From a checkpoint of a small transformer trained on Wikipedia: vocabulary 2048, 3.12M parameters.
Each number is 128 + 32 x the weight over its row's rms, rounded and kept within 0 to 255. Layers, rows and columns count from 0. Numbers have three digits each. The size before them is the row's rms in percent of the matrix's.

# gate: layer 15 MLP gate, 192x128, rms 0.0799, rows 37-67, columns 64-127
# up: layer 15 MLP up, 192x128, rms 0.0799, rows 37-67, columns 64-127
# down: layer 15 MLP down (transposed), 192x128, rms 0.0799, rows 37-67, columns 64-127
gate37 098:152110121174149131188115126066122108130100083176133115143181142152130126135116163126166107171164161047081200137092210134160145135152124137157113137101134160135121146135169142109142155127192161
up37 099:133148131106144194084113079133123083119084153067160198125045149109133126116147119125127113139095069121080089103101092072127167097067105147151102141113083138145148123112071155117114116134132182
down37 095:122115164160132057120133058124121089106176080151088132147196111159178146147096151173150115101105100151127162183167153102138136165164076119116144087110148094060128124128116111130153171123131126
gate38 092:192161123128149180119177118110118117121095135097124123102169136115092106190184092110133101087128145086070087112128147147073152123135166144127045085109138095162095135094173124129153125108094152
up38 094:089149102096086176132131141167172116149099108146135097151074160129136147187100183127144124065139077124146115117078105134145192104082160130164179171118194190054111180129128130094133132117161123
down38 096:086135172085075097122066159157129153099106179130106105182158091121118156118131135147123150132136145147121135138137159114149050087118138151132112143125153100082183108165099090123094129156177135
gate39 097:089152152117100159120102166134068096107184113089104123185157153126096151185095139150121123143101116107191099149148122153106151152106167163175156122155138121147099090110169131150138120135111064
up39 095:157053074096153149174152147156155110092148121054163126111128162130129134143143089110091130154134123089112177132101095076115138161169134124116113140080113110121083061078113164157120103171102118
down39 096:144122118115114114081050028125131099128096117074102143119141103072155159064155108121174090102111138080179050108089134141108179151105147083141173100145137129205166129159082168079111127122139086
gate40 095:131144109103210099041150167120083100144169096144144119161169118162110146146134155126099142114124152145102096184128158157119122177129090158172134071147143130108111148157161196155138124103170091
up40 092:179142129146150152093119138154135097100117076176093157163109105095053124115091158064135165162088105117104085139086153096131084128176137144129154124096105169111171156144100149173131199072101166
down40 095:172089107071097122133168133097108113128139149172161115152139108191042111167202123116084097123144130118119100131140138122149106179126045083122095131159132133154129084097114120123100099093154088
gate41 105:164154105112145176170072194099132168173161169174105149125135149141109132123137137163172148090190125099119129063090118084175161126106182086182158111138132143143094152149135132134135129094075113
up41 099:137142098117094201148193159097175188136117181163117175136148153138131149036106153113076112154161128157113131170159172120081112154096111152110157092105114071115123096161140195142114134103144140
down41 104:132133091163081179147116123143122097131101058109117130185147125054166126132128160145086146110118110126133147151094186158117180087125154067090111146130072176152138157172137135133158118052172119
gate42 096:158104071191101109103104070198132177090092125087116083175132097129130192167118127110123097113137105187121106147125099073133075107108136083140079141095123129151094115120133123116155158122124092
up42 095:150120147150114162115100092115126180104159144077112134137087144051137127090105127090121139087096146066170170165110132180137139129129194113178152147061160129109146086174103143191103087159110159
down42 097:155142096161160135135148079074061121093086121146115147137073168138089143130123133115215070118199131092081134132155166158145140163132093106177061143121142078081171185051107081145120137133105137
gate43 100:156145149150169053136127081103132181123115103131092097112144149067109143163116117168121167136180100154123149179087176052141081162140136090081103093139111132153124190138136177064157191134172129
up43 103:132118189128132118151169151033140088136104104133147164125135074111118132172151134177131150077111142116115135092148182125211110112103115140146117132135149095092175124156115122142096111129127114
down43 093:084144161172107113161148130201125140158117095116131185096139103115110162115080131140126081092140105139124113141088087125111099146110086185103071134121110137121117165151149110135163167108069169
gate44 096:097090142068135144126133102136140115156158187144102109088165090163116145126123143134097094143123128145122130173111178106098110119085196100158108136135074115161109126130061146115135153130204166
up44 099:182182127112142151161092149138139131110180135076176178128136155164117131154143102111163148165109165071071072131111050134100055130135170122104169112105140121131105120144190039201135101173112127
down44 096:116119164103157180152166126101121089184108152138138115080097151098101111150162099162120154160115157150190149128123166087104089071187095131127120132164129138169169183096119188136158140147179089
gate45 103:108113119191114131106167134133021148141173161142132121152108093134143169126060118176172100132109083158142157164172123143116108100134105103127107118139108073141120134115158154148162127098149166
up45 099:146134130160092104174119110140120117152120096195161138193127130080156098141131099139070125141144150135149160141094101153191156117089144123077157147126109048180085138099104161124088158159132101
down45 102:107109115115188123137114176130140067059127114116142186135114163119141153185186090192104109127168076110142108103134155125186070097131167126194108150080177105125089184152106133112161124088103121
gate46 098:149132059178182138193196127140168133146193183151094138147098194153092112109194081107129191099141161132142084134098123096137158093109092151128096104066142114125128091097095117195122089151117095
up46 097:136079166156121149143169185095120092117139182098086106074134108141177147129102111193089118135172102084110146135179089103126142082145098149142156174157112113160082160156108152175096101154155161
down46 091:104163145082125108158090141182093189125153090108179097131052148093080105143145134119153116184150181121124081111122157132138138185143115144082077196161151057111132125104133142109167126145065193
gate47 101:128094110128139137153153147132143155141055086090103124042156156109093087110115078127097061126145131172097129129115090136138150126092129122139064165154097123107119089175143153115147149103128143
up47 104:126125120163137161054123157159071057132124105086128153168143184114128107166123071105110151123112141024137133160137116141119193077095157086151061142155139134094149139181112142102101101173114127
down47 101:136130124111079124183121144182084140108111075123130118104085102158145112148142139171134154092133124174097145101168124123202161114221126110153131118077197067117143131074158076168121131154105163
gate48 101:138101093184135141138125120191161111126149177098114112130160171112075187129119157094106138118107138197181105088076137119158186130149130087140179151133098148110130172137162121136104124134164178
up48 106:127145096080165113114154134182108142159179126134133120146147111147101124127139097113155103101094153122180138147171136083130132168063167155115165124182155151210159059126101187086145097163111096
down48 105:154090170158132137170133129107129170130114228117144152107098156113094168132084093131108146115127095135088076099136095096117117129091120134078159148089140103096183127121100181111131166115139088
gate49 103:174119137058142184048160134126082085146146114067113103174169170163100109147095115165077143099118100083109105117133141154160121182151130115086106085138075156118123105065105084155140155133148180
up49 103:137158121163106084099114199159140139122114118133098168120111114082129126150185095174173155120083156113092027156170077126084078174144182123194133128080065158132131110157101108105094101144123154
down49 103:085124173155128107074145125173068118120170111126143139110184178124117083159092153126120173128106153114106148123139146160122156150178110154104125157162175075137141140124147063105086120123139117
gate50 104:107112084116135152177203163148111104190136105159146146123154146095076136144079137139147152073117142145102118090122164157158055162174134115142093132139189088076076176139161113157147146127096134
up50 107:164138158088094151122169186115159144117091122156125167085152075131092095202115162141192183169147141099123136211103086170099164101128145144114133119052084125143155118167103144082110156133152137
down50 104:129108122155093089165136076105148099140097148181132112120163086167074151149160110128135057139123121089193139159120054059079149171097122115153122150137169073126100099110125153147131123136131160
gate51 098:162104179079172160130081108167138151088057127195104145065085134144119123111072150108107078156104137134139141154125109136139108122158140187099105144162150111097160111162157152064121133152124098
up51 091:085114101115170159116087162115106135149070085173093136132134156145112186136128089092104104113163166095088135129111182163127092121139162091197154158125213125083109142140091104116195142081149082
down51 096:146157093148181145143174113120136064123164172113162142118102113135105055134140154114180144162091115101188139158052125126095093123129190145109120194177132158139149141104164074163091158085120092
gate52 098:124177130110049166154159132113147105149156123141117181171102112108119146170099170090132159133151069109122092099097122132104089119139147149137228106136152155111159152120223144138167180123120107
up52 095:096133168141161125104124109158144152138080115074186150099092108121179157151117082117161156120055132107159139074127102165131161071110138066183160125130072045137102134179108142143117109169127112
down52 096:086112154098099106143101166191173104152140095159134092155167135135106112160108123099138139099159105125199157171079145129146088129136104119218090067147133145079157169089103141107135111075187134
gate53 093:133142081138130133099090108188140128179101146121105142086147077131041117159133120119124121105146158088097103142134115107143138154171082121146103132157155123110097130175092164182107125088094151
up53 089:103129138120163066120127161149175127154158111137093135099126166088179131091163122090072104186082163102133145186168095141143117111156074113172088170067114107114128089115114174102129121126095130
down53 091:090136100120133107156081074102141134120124135177136092076148085192093129111159146149193136070110084160154082090100095164119120095150152145066120135124065102087151128175112125104109154114144107
gate54 096:166122151107154100129131147093133100136127100230123159180143096132120087134202113137113107099112112133072168117090133137133131120126096143076083082195149105141142164095085119124142152143177121
up54 103:137129167109104154137143145141137136169173165135155092060164115142134140195147125158087095105117142120136148089112084108105072173151129136070133078074141120133145146097073190023145131122120137
down54 103:136157103130107042075163109146076116137133173119187193139111173136128124117079104131143181097158061085068146109094153099157144173213109118140120116095159128107144114119123176164116123150101129
gate55 105:154161183157141080087124141162171155091164122160114132106122132116048174044141153102062110145153137183140144099068163130130099113176117117180137130080123134090120147158158077137050188147102137
up55 098:161158175124132135153134112197148130124143159098114148168144123129102144146128133104210174153099148154081130131141135112083120127150086151140164083156088101194106105166086143175104066133156113
down55 101:069119133179136119103148138130138148127085093137109092147109126113110140055115144147150229134169185150130141064071110118127098080110123056120146165189147115070123178143139135133132161092128161
gate56 100:139127140147133121170171106133132188140161127146126100143131158141165148094132158107065153170091090124157104140169122145123169162147224185159168155158127106059098186135129179135207097191151153
up56 105:107153131122141119084156146127097152160134189137137145112116138086110123157150093115103125158090166159122124108088108101137172164176151119162093091142138094126100018157199061145097140128141120
down56 100:161150212105140073148117059081130118156180152099117165087107124157157113164182141159121116153100084136034101153079139081130094111177135185144113129109100069090147108099125161097110127139129133
gate57 104:163149112146105143173128086128153094140111116160143189128144109137106147155120132054185132150109132131112155068167109132126147156091177131149122164111110174138086167078123141154100163155213177
up57 100:169117147154048089143111082069139115170140156166063124129160115200137145148136116148137117190144067125119109101141083121178087146103126160129170126106157114113067124170106095101125111045164059
down57 096:183182094079157188182184088194150124110140126152156086099146181095076109118106131091104181057081172129130158113153149145149088159115160129112098127148091110140091108094105164162160093120121133
gate58 106:088138199126121133122113130080089135098108117194137109065095153118109109126161125167098121066113133185194146131162149129066108072126115085115122171101167125161120140190125119060209113112117157
up58 102:036083161108165117120126166118126106150140126158121168089177120114164116040198195093110165111099109093127159119132149118123135148183139098163146095139125127160105126150090121103134100125066076
down58 086:102095112084096118120150169105115095093143124210125085121161101175125169174133104130141120133158082151115136187169097141147083107153158117127120107120107103140110169119146144062153161187096099
gate59 105:109175141138158116119133156152119159147147090128142131054109164127140128124147180069059150089154097138129111104099113082129087157061114096101143128125176087142183144149110139082122212106135160
up59 101:126157099082124155108125148125144088118084098127089177096126124161143138105132139176085068119197133093118127088069143101118131110078129134079065127096146120129106121136134195152107150108115084
down59 101:096123106119132136103132140107121080101137096158143087135111121136156164135111182144255159140188127135119146092094127133155140099145113092147068108111093134135174127163121082183190142122101131
gate60 102:105145076103126127167110118114117158160100123140141132124175160165118143078120094164088133075117179116113170128102136145171127120167088097140167161117143134103107092092090188164126091064134108
up60 102:114142133129108125153129183087131138121096102147098145120131089117103098133102135153088063133191115116124162093106120138158127082097169114114125095075130102116157132087186077105157072111097162
down60 101:181158036101138164146136123150121138136079111117103065162104098077164193110174097095058173125090129127174160128175129132133183121127153130119137065116158133127048075126087142195127131141126121
gate61 099:090140106146146151146164095132105095138129115138145139077134107111139140155172169132184179090113162133100098194084114098182196148121145159106145112228126125117151156116077086079145120155115166
up61 098:176086076111096172134097088151132131097141189158136135099098045132162149089132121065105083096145169105140117134097120098132130141188098150171151079141112164098176062118123107127112134085129141
down61 099:119167115135153094100186142137160128183135151150130143148066192098052106121124112129146148150118138094128139130083126144096125108137074147093113103092092103098090073107168107176123155123071114
gate62 106:115134150091125162118171136082104092169182094106152190165165052168059155078125167101128109119095106092164144138134123123138103124120130119149150132111226085056087200119103138091108090126155181
up62 104:071145136074154168106121116147135172126120171065107132140058171139114155202123174113179117115163076138163133065125121130114128124132119077139109120190113107055105157149153128090114122100066148
down62 102:167127121130110127102112091148151090169140077122092093176156166144138110091135084109115149124106118147144154148152180087088107095131100133181137115116154151198124109131130144162139100107078153
gate63 106:185082163092147111174178095160190117115141063144134140119135119151114141129123117150113101141104110124103073150126169156125123177154177163146144114126163115115171135169056129116164150107156166
up63 091:122098109094128117114145098168176135095146173155147104138112161195175131083097139118092173190166124065063132135131102137099146170096068083164110114165136108124136137097176166107145087130152134
down63 095:115183165150134088059155069126100159140175166136100134165145151087096124148096127116116143064172170208157105111108092152089180115093116097142079164150125084111158106055148080099122127077090161
gate64 090:077137093087171131111134122091154147131124138185105149125174174159117114089173103098118062153098099104082117144126109144168143116119016130076138099180067133168160175120109097114130085117105173
up64 096:179100077146117067129136163108108153156126198093137114156122104156131147077140117130075157147108134134121144089175205077150141121167069104153124149144172148137110171134126075182080090162139128
down64 094:051159088125113098127090111089129116124065156173088143121148136123072129099168102166113143138171131152094156186124062157188123099155194131030182108119130146147165128109154151125125144093150135
gate65 101:111085112095107124154107157134146136126100148159146178100082167174193080070078170191095080139100104107103101082186170093128130149086116130108122134131174101098173087103124163137129156140083128
up65 096:142059077158162095100160080143128121153160128151146116214114084120158130074113115098099134106104112127104094119150103094154129096093175114138124175078071141152189098123076090108094158121132094
down65 094:132113188015086130129126119083084113130086141104109107153205121112102121191141134158128085098159130162196101133149124155128095151142122143176106119129079092108080168114104182106108075211157127
gate66 098:153117123092118123179150171132117130142171131169080134071174134205112115157108154152182119181144152173112082111136099168135127164130075146151122066096105162123112096169112144124134167127146154
up66 111:111148150098168135116141105112127109154190146125044088194115121149110166133098126139121110099104136097179127094127101118142140078136067103151108139108137183114097100095117119142132060148096101
down66 097:115149115124142201082131137130115149111140069070156121182183128106118099085123160099117158152150126078080145128105080081143094152079106161128108151076144099179118114127134119109091136089180105
gate67 103:138143109160188158114172112084117142145148151119095088083205184149145159092142092115087104184153151178170171121122129137129094126136104146084193126135149070152148146123143130123148176123118133
up67 112:104167165103153099076089132073083126142133093121143134143125080118148181107137171149161154125095105182085109163147168165132123074157132175132122117096123190092166157150150083133190164119160130
down67 103:178126092140085071150074103130168117125114076071113140098108118127172075112066140147099122126078195176143126154142130078141152154149126126109167081116141125158142099150122135080146145165117167